Weights of a small transformer language model: 5 heads of 32, value embeddings.
Each number is 128 + 32 x the weight over its row's rms, rounded and kept within 0 to 255. Layers, rows and columns count from 0. The size above them is the row's rms in percent of the matrix's.

# layer 4 MLP up, 1280x320, rms 0.138, rows 280-361, columns 160-199
size [ 96 120  96  97  97  98 111 102 108  93 102  91 100  92  91  90  99 114 124 107  93  99  84 121  92 102  98 100 116 103  87 105 106 110  64 100  99  99 104 110 110 129  97 105 105 104  99  90 102  99  86 103  88  96 106  85 126  91 103  74  98 102  94 105  98 106 110 124  84  99  96 106  93 106  94  99 107  94  96  97 100  90]
[[179 163 135 134 174  87 191 105 154 157 154 190  86 125 159 109 147 137 109  93 178 180 167 119 124 193 111 100  78  77  77 125  92 123 155 105 164 115  46 111]
 [138 155 115 173 177 107 117 117 141 145 155 125  92 110 146 105  90 144 125 106 120 158 118  98  92  92 111 109 167  72 148 147  91 124 110 166 126 121 139 111]
 [141 120 149 166 100 213 111 141 118  76  91 102 125 156  92 149 127 121  69  88 187 138 166 153 161 152  79  88 106 157 154 119 109 157  70 105 120 154 101 172]
 [184 136 136 139 134 118 117 143 172 113  88 168  52  99 140 200 116 147 142 124 127 156 131 119 164 123 115 116 160 126 110 177 115  54  86 148 140 168 157 110]
 [107  45 133 139 141 176 116 143  88 158 140 108 176  67 158 114 122 112 165 130 132 171 123 164  92  63 105 114 164 178 104 132  96 129  38 170 148  67 146 178]
 [137 119 135  82 117  91 117  66 164 125  96 181 116 141 125 103 176 103 177  61 124 124 124 141 129 111 130 107 107  91 100 156 142 127  57  97  60 125  93 152]
 [102 133 127 137  95 129  81 147 144 116 122 116 150 185 160 135 154  86 136 206 125 146 108  97 126 159 178 116 110 126 124 194 179 123 113 109 110 187 116 128]
 [126 155 133  61 101 157 100 118 203 128 140 157  86 114 111 160 130 102 107 136 101 140 126 104 101  76 129 141  82 145  92 160 109  93 114 132 146 142 119 115]
 [131 116  99 132 146 146 107 123 170 178 119 139 179  89 157 130 100 162  87 145 141 153 128 118 163 156 223 114 147 119 109  97  87 109 114 106 133 151 151  80]
 [164 118  69 136  90 112 135 145 131 134 131 120 163 134 127 126 123 105 149  98 137 147 140 134 172 110 135 167 150 112 227 163 148 109 106 120 132 103 112  80]
 [127  80 145 136 150  33 186 153  79 119 131 116 141  82 145 136 116 118  89  71 173 122  67 124 135 138  96 142 165 100 142 124  77 102 133 147 149 118 127 110]
 [ 83 169 121 107 102 166  95 135 172 185 101 162 132 172 110 155 143 223 125 119 141 119  59 111  82 181 179  79 106  97 123 158 122 108 116 145 187 105 117 118]
 [ 98 131 162  56 133 130  83 156 118 204  85 100 145 157 140 103  91  60 139 155  92 131  91 139  90  78 158  96 115 139 158 176  83 133 185  70 132  44 129 144]
 [128 164 134 129  97 134 122 104 111  82 116 156 130  83 169 132 105 141  36 143 172 161  95  66 121 160 163 136 116 116 221 156  65  73 116 153 133 105 177 109]
 [142  71 137 150 174 114 145 164 152 126 159  75 161 135 136 113 114 128 131 105 148 125 162 138 147 124  80 158  91 114 127 110 164  80 117 126 110 211  98 129]
 [126 183  99  99 224 123  90 114 113 139 122 156 167 144 120 102 104 106  72 106 138  38 112 150 158 123 100 104 106 131 158 121 140 157 162 160 138  86 110 128]
 [157 190 117 122 102 129 127  88 122 120 153 150 175  96  79 117 178  76 138  60 146 130 110 117  75  89  94  95 208  99  81 144 117 149 139 126 103 148 132 149]
 [189  84 167 148  92 127  96 142 134 155 150 137 110 168 108 159 191 105 145 128 106 134 117  99 165  77 155  97 149 105 168 155 156  84  92 152 122 158 130 153]
 [105  87 132 142  92 146 114 103 173 119 144  91 139 168 121 156 212 122 117 122  68 113  86 158 150  93 103 106 181  77 171 193 148 119 101 126 124  95 132 152]
 [104 157 125  94 131 125  78 147 150  72  88 134 101 105 157 102 113  97 109  70  95 112 125  90 134  74 127 128 120 168  98 193 152 115 104 161 180 155 183 136]
 [115 153 128 139 114  73  94 125 157  97 144 164 134 125 154 101 170 171 179 102 176 117 156 117 148 152 151  82 111 132 137  80 101  85 150 101 137 117 146  67]
 [105 112 108 113 106 146  89  56 154 186 136  99 114 158 136 163 140  82 136  90  97 183 151 193 157 144 108 135 112  83  70 169 150 115 141 102 119 135 109  82]
 [146 112  41  78 116 114 104 128 189  70 148 140  96 124 168  88 110 150 125 175  95 104 193  73 136 148 103 168 121 155 144  67 137 127 117 112  70 132  93 140]
 [126 113 100 146 163  87 162 137 188  84  96  73 115 119 118 122 101 139 148  87 150 122 119 113 148  99 127 140 168 119 155 107  98  72 102 126 161 145 149 164]
 [159  27  93 144 149  74 177 113  92 134  95 157 113 106 102 164  83  82  64 116 127 156  90 154 145 148 126 127 119 157  99 116 155 127 153  53 141 145 172 132]
 [ 90 115 147 116 162 155  73 139  64 173  98 152 118  91 122 119 121  88 106 102  88 150 179 180 157 116 158  84 159  70 119 134 112 192 134 151 128  86 104  55]
 [ 56 108 166 150 132  93  77 119  98 166 100 179  89  96 184 126 109 132 185 110 159 119 162 147  69 146 107 139 178 135 105 157 133  88 117 146 158 135 114 116]
 [100 110 159 104 188 166 110 160 151 124 141 119 110 122 127 155 110 107 148 135 153 122 106  91  62  91 136 120  91 145 197  72 131 176 131 163 103 125 112 129]
 [155 184 128 154 158 123 147 114 153 128 133 120 136 154 132  79  97 144 120  90 136 129  92 139 119 127 113  84 121 104 159 152 125 100 118 123 169 134 122  59]
 [ 95 129 126 124 155 148  88 170 130  94  80  98 190 169  99 109 141 154 181  85 132 114 103 162 140 131 167 139 117 103 118 148 151 142 111  98 131 126 109 198]
 [117 118 121  98 170 118 141  55 111 153 135 205 113 170 122 115 133 129 108 147 145 177 169 169 116 107 114 132 145  90  84 121 156 166 172  73 124 136 132 135]
 [137 102  87  79 101 140  84 121 138 172 170 127  83  67  98 125  64 146  91 187  48 124  93  86 150  90 146  67 116 104 105 155 136 114 102 160 131 112 163 104]
 [128  92 185  99 112 117 111 150 175  98 126 126 150 102  94 108  94 152 157 167 106 146 139 119  88 102 166 111 174 140 122 122 146 115 125 111 134 156 114 146]
 [149 108 117 181 125 138 158 118 128 122 141 123  94 140  96 130 114  61  96  41 116 179  78  21 159  44 161 114 118 180 100 147 132 100  82 101 121  93  96 128]
 [128 176  79  90 147 125 140 100 180 148  76 143 123 136  98  87  91 154 137 114 130 122 108 119 130 144  89 106 143 123 176 142 124 127 118 173 134 119 123 161]
 [125 137 151 103 101 125 102 126 144 109 176 118  69 173  77 114 154 161 124  73 149 100  94 117  94  95 153 127 209 124 137 112  75 213 101 103  97  97  95 125]
 [108 116 191 107 119 115 138 102 111 163 145 157  79 119 146  79 142 170  92  92 104 190 121 115  92 124 115 106 168 198 124  38 149 122  56 155 133 162 137 129]
 [138 100  77 116 153 152  76 142 141 120  93  83 156  78 161 165 124 130 164  97 101  71 112 164 137 125 153  80 158 110  98 176 101 156 182 206 138 147 111 158]
 [119 124 102 112 142 100 149 104 175 100 157 170 152 121 229  97 174  72 182 117 128  78 161 168 124 143 108 150 139 116 138 199  93  80 120  99 117  72 128 150]
 [133 130 131 116 130 143 134 129 127 129 167 112 130 137 116 158  80  59 135 172 121 139 175 156  97 122  80 119  95  96  91 162 124 114 167 148 117 116 154 108]
 [114 150  65  89 138 103 125 146  86 113 178  96 113  22 134 154 112 122 154 131 125  85 117 141 147  70 130 102 130 179 114 134 128 102  65 125 183  93 113 108]
 [213  61 146 136 109 108  73 109 142 127  65  70 146 155 112  68 113 112 170 143 143 153 105 117 128  74 141 119 135 102 115 139  75  90 117 141  74 147 156 121]
 [ 98  98 134 102 171  82 109 153 141 136 145 173  65 187 103 106 180 149 129 104 130  90 102 108 162 105 148 112 119 141 153 156 137 138 116 215 100 104 135  35]
 [143 164 213 117 141 152 100 156 121 129  94  78 100  91 157 117 115 117 123 141  96 146  85 124  90 143 144 102 177  99 197 105 134 104 124 137 159 149 134 136]
 [140  99 169 137  94 132  99 118 164 121 134 183 172 166  97 142 150 116 138 137 134 134 173 164 121 109 184  56 148 179  89 142 137 112 126 129 105 187 120 180]
 [156 146 102 145  85 178 106 119 104 152 139 178 146 120 136 100  71 126 158  56 135 112  92 101  63 121 173  50 128 127 131  93  74 164 126  76 105 121 159 171]
 [ 97 139  70 125 133 148 135 105 147 113 165 129 102 115 175  92 133 180 163 103 159  75 152 102 101 144 141 109 168 129  84 126 244 158 136 125 128 107 138 158]
 [ 89 118 151 110 121  99 108 164  58 133 163 196 186  90 124 142 127 154  92  93 126 112 127 159 210 173  96 114 150  98  64 221  72 104 117 122 168 128 131 100]
 [103 134 141 143 119 112 116 168 137 143 208 133 137 170 102  75  99  63 117  35  55 127 108 162 137 151 182 140  99 103 119 188 164 118 120 174  87 147 126 127]
 [126 144  99 115 143 111 104 148 115 106 159  64  50 119 129 164 116 184 159  95  98 114 122 149 197 174 124 181 175 105 151 131  90  61 134  80 165 131 143 111]
 [193 115 195 153 101 106 117 151 136 122 142 140 111 174 116 128 139  72 121 103  82  83  69 133 103 197 180  82 108  97 134 153 166 116 112 102 104  52 156  94]
 [113 157 118  67 115 113 107  64 144 118 173 159  65  95  87 167 102 108 175  76 123 203 160 159 126  99  81  98 129 139 138 163  77 136 103 138 123 120 151 156]
 [ 94 138 177 132 168 124 127  66 132 122 135  66  69  98 119 182 101 107 127 163  96 147  68 136 121  90 112  47 142  72 147 130 130 146 106 143 112 103 108  83]
 [ 96  79 171 100 173 177  93 103 102 144 135 107 157 154 115  76 127 122 151 136 111 103 156 128 167 105 135 128  84 178 141  39 122 151 178 155  90  84 127  67]
 [115 125 117 103 131  72 101 189 167 165 182 181  56 158  67 203 108  54  60 111 111 103 177  98 105 101 145  93 154 113  94 150 158 125 158 138 120 113 101 146]
 [178 153 117 140 158 119 141 139 206 130 197 156 129  92 148 120 162 133 161 129 126  69  47 149 192 108 131  82 131 133 138 128 161 151 115 174 140 104 133  92]
 [124 126 115 149  67 116 129 112 107 108 108  72 157  83 148 125  92  87 115  80 183 144 116 166 107 161 165  93  87 111 198  85 104 129 154 102 120 139 182 115]
 [190 157  94 154 121 126  59  65 165 117 163  55 106 106 117 115 151  76 169  85  83 164 107 169 120  56  80  88 225 169 180 149 121 109 138 132 115 161 119 157]
 [107 112 125  79 160 127  57 134 129 163 140 114 156 128 151 113 165 118 114 188  92 146 166 136 128 114 136 123 136 162  63 129 111 112  86  69 138  95 230 119]
 [101  84 110 117 175 159 137 147 129 161  87  84 183 203 114 177 103 131 111 133 135 106  73  91  99 155  86  55 176 125 111 102  92 145 116 154 151  89 138 108]
 [154 126 165  75 163 127 135 142 211  86 148 111 120 143 119 100 109  92  93 142  99 126  71 119 109 115 132  89 141 115 120 153  54 173 137 137 150 115 169 155]
 [139 121 146 127 172  75 118 142 107  49 142 117 128 132 168 131 119 126 165 112 102 111 171 101 147 112  87  90 127 125  90  98  40 156 151 145 171 128 115 148]
 [126 120 112 136 134 150 124 152 118 133 133 164 167 107 152 100 132  81 167 106 128 176 133 135 109 150 153 115 113 147 144 121 126 117  82 109 118 184  84 104]
 [137 143 131  91 111  82 127  99 149 121 148 133 103 105 111 141 137 109 158 118 199 154 134 160 160 168 125 121 175  94 126 205 117 124  71  84 147 152 151  99]
 [ 99 136 118 134 151 157 119 102 112 154 140 159 167 112 169 106 184 107 159 139 114 138 104 170 154 183 187 114 169 160 158 146  80  73 161 109 160  91 113 129]
 [125 176 116  90 133 109  81 122  79 132 106 165  23  82 137 118 132 156 128  86  83 165  84 110 181 118 128 155 125 101 100 111 131 175  90 127 124 111  78 127]
 [100 166 137  99 164 149  78  87 168 138 127 114 183 172 161 139 156  94 109 133 139 100 134 109  78 121 139 141 116  90 108 148 111 129  55 120 141 156 115 107]
 [168 207 120 139 144 110 145 204 167 118 104 152 114 125 101  77 190 204 130 107 123 180 118  79 140  86 111  67 122  74 113 139 155  70 110  91 129 146 157 128]
 [148 143 130 128  83  80 144 158 163  81 112 155 156  71 157  70 101  95 125 175 148 150 139  97  90  99 157  87 120 152 193  93 110 174 180 172 165 113 198 122]
 [ 78 102  84 150 165 146 117 115  97 143 153 125 101 150  91 151 222 111 119 142  96 108  88 152 131 115 160 109 172 124 144 147 136 125 121 107 114 138 118 108]
 [130 156 178 128 124 129 141 157 138 176 118 168 137 140 175  94 171 143 116 108 146 121 118 163  45 118 125 117 132 110 103 125 182 130 138 126 111 172 121 143]
 [ 85 156 128 131 100 155 189 128 122 156 128 154  99  82 150 181 163 178 131 117 139 143 121 136  97 120 150  75 180 106 172 113  32 148  65 122 106 126 163 149]
 [157 178  90 124 119  81 134 125 147 143  70 187 138 157 165 133 125 120 132 168 139 130 149 133 133 148  60  82  94 185 140 128 107 130 114 128 118 101 121 108]
 [133 114 145 125  96  82 130  76 129 202 108 122 149 118 135 104 120  91  49  89  95 120 105 109  77 100  98 143 179 138 129  90 215 166 185 136  83 107 175 108]
 [ 96 176 125 106 229 112 104 141 105 204 154 125  89 142 131 135 156  78  91 167 148  89 102  80 136 148 165 131 133 137 180 115  58  82 127 147 153  90 167 153]
 [ 82  99 107  82 177 128  80  98 119 185  38 143 117 108 136 147 128 156  89 135 143 110 167 137 135 120 180 116  85 149 174 122  66 124 105 129 118  86 130  89]
 [114 130 148 141 188 156 133 164  91 122 199 102  81 106 160 150 126  85  95  57  53 123  87 114 120 151 142  69  96  86 143 157 111 134 133  86 104  96 180  98]
 [ 76 131 101 162 222 112  69  72  64 137 124 159 172 145 147 153  82  92 124 135 127 126 164 136 158 107 114 118 117  76 145 138  86  99 142 135 130 176 101 138]
 [ 89 135  83 123 120 156  42 136 135 102  95 149 148 158 164 167 120  56 152 128 125 135 105  75 106 129 119  95 139  76 145 134 111  88 126 129 144 117 137 113]
 [ 98 150 114 126 141  98 181 128 111  76 150 103 120  85 137 103 103  83 111 125 114 105 159 165 122 120  72 118 148  94 116 144  98 159 129 103  84 155 104 101]
 [179 145  66 214 159 162 128 126 126 145 118 133 179 112 122 137 118 136 167 140 137 153 159 173 108 155 133  80 102  90 153 185 155 100 136 126 182  96 164 101]
 [140 242  95 160 157 101 184  87  82 119 148  92 151  82 159 147 144  83 130 151  74 112 147 171  57  72 167 147 180 110 129  81  53 129 166 167 135 119  71 126]]
# layer 4 MLP down (transposed), 1280x320, rms 0.0699, rows 280-360, columns 160-199
size [114  13  94 104  94 124  96  91 134 115  91 127 113  77 106 103 101  63  17  77 109  93 113  18  98 172 116  77  12 103 121  96  88  97 156  81  99  83 126 120  89  13 124 106  81  98 111 133  99  64  86  63 107 101 110  94 116  86  74 123  62  92  90 105  97  88 107   8 105 110 101  85 104  90  93  87 122  97 137 101  62]
[[125 116 115 176 113 155 164 133  55 208 133  75 129  50 209 135 136  86 106 116 143 170 147 117  89 144 119 128  81 111 162 131 171  56 113 117 224 148 126 103]
 [100 123 152 118 159 147 138 101 143 142  64 126 134  91 115 166 152 105 125 163 121  91 105 135 158  70 217  35 121 176 184  92 160 130 141 161 131 158 177 116]
 [107 128 153 172 140 142 210 104 140 159 120 147  68 168 114 159 148 104 131 151 124 197  64 185 100 104 122  97 143 126 121 154 120  95 135 119 127  85 148 108]
 [ 89 187 137 156 153 123 132 130 126 124 141 100  68  85 154 105 145 142 125 139  62 113  94 124 190 160 105 123 151 166  91 150 138 135 150 124 145 140 156 182]
 [ 82  68 145 135  95 149 144 108  56 100 144  62 134  76 171  95 104 130 124  93 205 153 103  95 105  91 202  94 126 143  82  59 180 101 110 102 172  98 154 155]
 [ 41 113 124 128  62 115 133  83 110 115 103 131 140 138 131 164 113 109 128 113 108 119  73 124 113 154 120 131 104 175 146 122 110  88  86 101  95 177 152 164]
 [108 149 165 111 139 122 166 145 116 109  91 107 130  62 108 118 114  61 113 185 114 128  95  85  95 191 156 147  96 144 122 148 164 165 130 147 159 158  88 114]
 [130 111 157  93  95 154 131 129 108 179 148 186 189 120 125  88 139  97  90 165 146 108 133 145 118  92 176  59 126 147 130 110 103 109  95 147  75 132  89 165]
 [150 131 104  99  92 143 135 222 117 157 172 191 140 125 192  97 169 177 110 101 168 124 153  89  91 162 180 133 101 138 122  81 131 150 147 137 161 155  54 129]
 [136 162 159 191 176 145 178  32 120 137 185 176 103 105 160 150  93 176 114 148 126 155 144 221 117 135  46 178 134 133 125 141 148 126  91  99 127 142 146 144]
 [138 129 152 125 131 180 102 116 102 116 118 179 150 116  43  82  85 165 132 114 114 116 132 112 106 129 112  61 192 160  54 110 207 181 138 134 152 119 134 230]
 [133 163  99 143 186 123 181  70 151 199  85 173  91 125  85 151 218 134 148 140 108 179 101  77  71 131 188 123 137 142 116 113 104 148 157 129 109 119 121 124]
 [114 101  78 181 108 151 118 128 126 165 107  93 113 157 114 140 200 100 148 105 188  84 116 132 103 124 151 164 107 169 123 143 166 123 102 121 153 123 159 163]
 [ 89  96 146 103 107 186 151  77 168 117  72  50  79 168 102 100 174 183 166  96 165 121  74 139 121 185 146 138 154 153 161 120  71 155 125 127 145 118 176 133]
 [142 180  89  95 172 136 130  62 158 138 139 149 118 166  92 126  98 172 148 106 101 126 101 222 144 128 146 147 165  67  95 118 128 149 170 211 128 143 109 116]
 [115 122 192 157 160 150 111 147 151 107 100 117  96 157 127 140 136 102 129 155 104 140 159 144 109 116 191 102 145  72 115 134 124 124 103 178 205 139 137  84]
 [ 86 108  70 113 149 153 163 159 106 132 128 199 122 143 161  93 147 162 115 134 113 139 138 115 104 125  95 132 135 133 118 132  88 130  81 104 115 163 131 132]
 [113 108 149  70 134 157  88 126  92 164  58 196 135 187 118 150 118  97 120 119  95 140 187 141 154  88 163 136 139 121 110 132 111 143 127 116 151 173 160 148]
 [158 124  68 136 130 143 159  99 150 112 146 110 124  55 143 131 137 165 116 138 116 163 162 152 137 145 139 154 125 170 133 154 131 114 172 138 176 145 139  66]
 [ 81 123  97 138 112 137 117 125  94  63 108  99 134 115 158  84 153  92 117 136 128 132 192  77 138  67 170  72 122 179  63 193 129 188 231 130 148 114 110 148]
 [145 183  78 138 187 163  77 168 113 142 116 101 136 134 148 153 104 147 159 138 143 125 146 156 116 144 149 123 118 143 106  58 184 143 143  96 124 175 118 171]
 [ 73 117 105 148 100 169 157 133 155 164 179  41  77 148 152 111 194 110 151 158 154  99  94 148 195 146 142 112 164 141 166 137 159 135 163 158  98 124 164 152]
 [ 83  96 130  94 142 129 104  78 100 114 207 111 127 136 139 144 131 145 116 122 157 124 151 180  81 122 117 166  57 157  99 107 165  79 173 107 118 138  97 192]
 [125 173 125  76 107 183  91  92 101 151 150 120 108  66  91 114 160 176 101 162 115 140 148 109 133 122 119 135 103  84 133 117 127 100 114  84  96 103 108 154]
 [177 101 102  91 153  84 168  75 106 120 135  72 140  89 169  97 131 114 117  84 107  89 128 139  90 192 102 142 121 106 141 125 112 137  80 155 126  85 132 102]
 [108 144 121  95 111 107 147 119  59 150  96 122 137 145 120 159 100  93 130 253 131  58 157 154 182 158 119 169 161 132  99 139 110 212 164 123 139 218  72 162]
 [ 38 106 178 140 115 141 116  86 155 148 125 110 113 112 107 129 136 109  97  85 126 129  95 150 132 132 137 122  73 134 123 108  89  58 132  58 149  64 154 143]
 [114 159  78 108 154 119 163 131  62 131 114 130 102 149  94  81 157 113 132 171 153 153 110  32 131 135 155  79  91  96 136 139 129 176 147 180  95 146 109  23]
 [ 61 156 106 132 117 138 182 121 138 108 171 102 164  84 146  58 126 116 183  84 106 114 101  96  92 146  84 102 136 133 132 162 159  74 133 111 162 109  89 132]
 [123 190 110 146 104 133 123 128 175  90 135 144 138 145 177 101 134 132 157  65 168  66 102 158 148 102 118 179 128  55 125  87 197  82 111 136 154  45  96  65]
 [ 62 111 127  82 131 159 164 104  75 155 111  87 131 149 186 100 126 129 105 120 140 117  77 141 184  59 108 143 142 164 115 161 119 155 182  65 121  99  90 100]
 [154  79 126  75 188 101 143  74 113 148 150 109 140 125 110 167 110 151 138 149 127 132 146 110 101 138 125 100 178 140 118 125 209  89 113 152 103 106 126 154]
 [132 130 133 135 139 109 103  99 109 116 124  89 131 140 151  88 124 184 200 138 115 132 111 141 100 139 171  86 141 150 159 106  67 134 153 135 137 106 145 114]
 [116 143 126 152 129 159 153 166 102 142 112  82  74  73  84  92 122  93 169  83  99 180  62 159 128 105 120  65 162 122 112 144  81 102 142 200 178 129 105 104]
 [149 107 106 118 178 136 137  18 130 117 150  84 129 104 143 126 113 119 163 124 126  95 128 118  96 130 116 139  92  93 103 108 125 131 150  73 108 149 116  89]
 [145 158 128  64 137 134 146 154  69 105 165 136 125 128  93 112 118 115 104  99 114 150 119 126 153  84 128 146 161 102 144  99 129 179 115 133  53 130 160 164]
 [135 192 120 153 137 126 164 139 152  98 109 106 105  52  99 121 130 155 132 154  79 152 119 117 151 195 124 159 141 143 170 109 214 171  86 153 160  87 125 110]
 [113 121 130  71 177 132 131  65  70 127  73 100  83  88 164 130  61 115 156 114 151 159 119  96 179 117 142 120 120 136  80 152  91 105  77 178 121 148 128 118]
 [ 93 124  78 106 133 176 163 129 106  79 170 107 106 143 186 110 124  85 126 160  73 137  42 128 140 139 102 171 112 173 118 166 135 167 127 130 154 127 138 132]
 [177 185 134 113  66 153 139 124 110 121 180  89 146 138 131 144 142 113 128 121 173  80 171 132 156 144 126 101  94 109 108 117 140 110 182 181  83  89 102 152]
 [186 113 135  74 151 115 105 132 137 166 168 175 139 120 141 149 137 120  89 134  90  79 143 141 139 116 134 190  83 119  85 159 135  93  68  96 134 153 152 112]
 [125 125 157 137 141 144 150 131 142 121  98 157 169 105 173 139 119 141 131 143  86 189 135 120 133 142 162 163  97 114 168  61 152 155 140  98 104  94 182  61]
 [105  73 170 151 117  82 128 172 144  75 108 202 108  53 187  89 147 120 173 127 100 132  95 139 127 101 130 131  59 160 131  99 111 119  93 112  99  95 119  93]
 [ 84 169 139 156 110 146  83  84 147 112 132  88 124 138 135 162  91 111 127 175  85 164 120 111 146 162 184 152 119 132 168 119 124 153 120 114 160  95 128 149]
 [144  59 152 117 163 145  29 180 110 113 138 102 147 112 141 112 113 149 153 180 106 140 155 129 104 139 140 108 108 207  83  89 152 133 128 158 143 186 145 168]
 [113 173 141 136 144  47 163 106  86 150 174  87 121  84 110 157 110  96 148 182  98 136 182 130 132 106 143 119 105 164 127  75 145 193 127  86 155  58  53 128]
 [ 96 181 156 137 137 130 130  84  71 133 133 134 139 122 128 131 109 130 143 140 155 133 125 145  83 142 121 145 181 132 169 107 213  85 124 122 115  91 130 174]
 [105 160 139  53 176 160  76  78 124  84 111 177 153 152 118 106 136 191 125 129 109 112 109 132 163 165  92 135  99 142 157 123 129 153 134 116 169 181 175 128]
 [128 198 153 144 138 121 124 125 171 152 181 165 135 159 141 145 135 151 144 103 119 139 196 111  99 104 137 110  84 136 137 143 178  68 121 120 170 144 111 150]
 [114 177 119 113 142 115 140 156  94 171 136 136 126 143 127 130  54  96 119 139 103 125 107 175 157 121 110 148 111 165  87 141  97 119 168 100 124 115 139 165]
 [115 161 143 178 129 181 143 122  65  87 135 119 131  75 100 127 118 128 144 140 173 108 102 111 173 147 157 105  45  93  58 132 184 107 124 115 129 126 103 120]
 [ 96 146  70 118 132 143  94 138 140  72 204  97 130  88 114 147 152 116 136 107  96 187 121 204  70 176 151  83 133 158 107 149 108  76  86 143 140 150 106 155]
 [122 138 158 138 187  88 118 174 128 136 140  92 100  49  68 152 123 152 179 120 131 150 104 123 110 189 168 141 176 176 133  95  95 178 124  97 145 125 143 132]
 [148 157 182 206 121  86 122 153 118 120 140 204  95 150 114 162 105 106 151 128 157  97 112 109 142 127 109 102 184  65 133 149 106 112  88 175 140 131  66 150]
 [108  92 123 128 118 114  68 166  86 144 136 149  90 189 122 111 138 115 109 108 158 125 180 104 110 122  72 123 128 170 105 138 116 140 122 102 115 121  72 153]
 [131 135 145 128  52 122 108 119 159  96  62 118 107 122 146 122  94 147 118  89 143 162  90 103 159 158  71 101 154 150 142  89  95 157 103  51 103 165 101 121]
 [ 64 146 185 176 111 106  82 186  95 113 116 129 178 102  87  89 153 128 117 155 119 148 144 184 132 151 129  96 107 108  99 130 193 174 204  91 137  97  84 155]
 [141 130 192 137 135 166 126 134 152 168 114 116  80 112 104 152 164 144 127  96 110 141 156 149  92 106  30 163 101  88 156 189 141 130  93 129 159 145  95 122]
 [ 53 137 124 118 160  71 119  83 144 168 188  91 116 111 125 138 195 168 188 176 127 217 208 133 142 152 124 127 118  90  84 195 138  91 123 127 127  87 132 137]
 [156 134  91 101  91 121 115  83 165 163 128  75 144 148 157 108  99 170 148 133 137 120 155  89 150 156  88  98 105 182 105  94 127 154 193 112 147 145 118 139]
 [127 118 156 109 142 154 144 108 161 120 126 134  88 110 111 134 173 127 162 161 127 136 109 132  93 130 134  78 162 123  61 132 164 153 177 204  53 142 138 153]
 [142 174 168 120 132  99  99  68 136  92 153 132 164 213 181 153 114  97 138 134 109 128 106 123  82 151 101  98 135 137 126 110 166 125  93  95 109 130 128 164]
 [100 123 158  54 144 153 110 124  69 138 104 126  95 134 113 146  97 143  78 108 136  91  99 146 176  94  98 188 109  91 160 148 146  98 166  54 119 160  78 138]
 [110 130  99  98 163 187 165  68  92 120 143 139 104 156 158 106 120 142 179 106 157 190 192 103 124 205 106 168 139 142 106 166 100 162 133  80 119 152 165 134]
 [104 116 124 139  95 154  22  44 106 133 106 186 189  75  94 124  90 192  83  83 129 106 136 106 169  97 110 203 150 114  73 112 126  67 155 100 132  74 144 104]
 [102 115 135 136 139 159 128 142 110 111  90 108  72 107 158  89 132 104 138 131 190 169 106 154 195 180 150 158 117 123  88 159 148 194  91 111 132 106 143 120]
 [163 119  57  89  80  58  94  45 114  88 103 154 117 135 112 152 127  85 168 123  61 163 108 142 126 126 127 174 109 147  92 151 110 120 150 163 109 151 143 137]
 [151 179 131 117 172 172 149 149 138 105 114 121  93 137 107 105 139 176 127 156  93 150 123 119 148 177  40 180 154 157  88 102 114 151 149 109 159 134 128  75]
 [138 158 127 142 132 146 115 139 136 102 144  89 108  72 160  84 123  76  97 101 131 106 168  89 135  97 156 138 127 112  92 110 122 149 108 142  94 138  73  94]
 [126 138 141  88  95  97  96  94 110 177 180 113 128 184  84 151 129 132 157 146  82 161 119 116 128 116 121 124 158 156 120 129 106 114 119 129 131 125 131 226]
 [143 134 142 102 107 123 144 124 177 146 146 159 167 157 109 113 137 135 169  99 139 121  42 163  68 122 125  92  58 166 100 185 130 128  78  95 155 192 170 178]
 [139 131 149 124  92 149 129 131  68 147  59 146  87 142 155 137 180 117 123 148 134  75 100 132 135 168 123 169 144 105 216 180 107 111  95 100 129 140 106 159]
 [106 158 159 104 165 108  85 182 128 175 153 127 101  67 140 102 164  83 123 149 139 173 114  95 141 150 150  88 163 138 122 155  92 167  94 151  98 133 139  87]
 [ 86 164  85  99 139 150 172 100 138 145 122 102 119  98 173 114 103 174 126 123 148 138  86 131 121 133 125 185 127 155 142 161 145 113 127  68 138 124 253 201]
 [106 127  68 119 115 149 153 124 173 149  96 116  95 153 119 106 194 119 106 175 167 161 174 130 192 145 102 131  68 138 112  87  98 123 150 111  83 153 106 105]
 [171  97 159 104 143 127 185 121 106 127  81 132 165 111  75 122 114 108 152 138 108 143  72 105 121 111 121 196 101 131 117 126 148 174  91  81 227  76 156 139]
 [120 110 165 152 107 167 140 150  98 111 140 138 106 144 114 156 155 147 183  97 160  84 139 122 177 107 125 105  91 139 141 114 193 166 133 159 136 136 123 163]
 [ 88 165 145 132 171 103 158 124  77 118 155 169 125 142 126 135 159 154 124 107 112 101 116 159 106 116 156 145 144 127 130 130 133 153 167 142 131 129 135 128]
 [ 49 164  84 159 119 144 111 115 137  82 177 149 187 103 189 148 150  77 161 124 184 110 199 118 167 154 146 128 162 127  94 121 128 110 117 117 144 129 103 172]
 [ 99 125 105 120 152 136 142 118 180 115 131 104 104 151 171  89 165 115  82  92 118  89 169 115 133 188 107 146 147 188 126 131 120 153 123 187 104 112 168  97]
 [160 148 169 127 153 104 122 128 108 173  93 113 166 132 142 120 119 218 137 194 140 122 118 116 163 111  91 148 126 166 100 144 194 181 108 150  92 135 124  82]]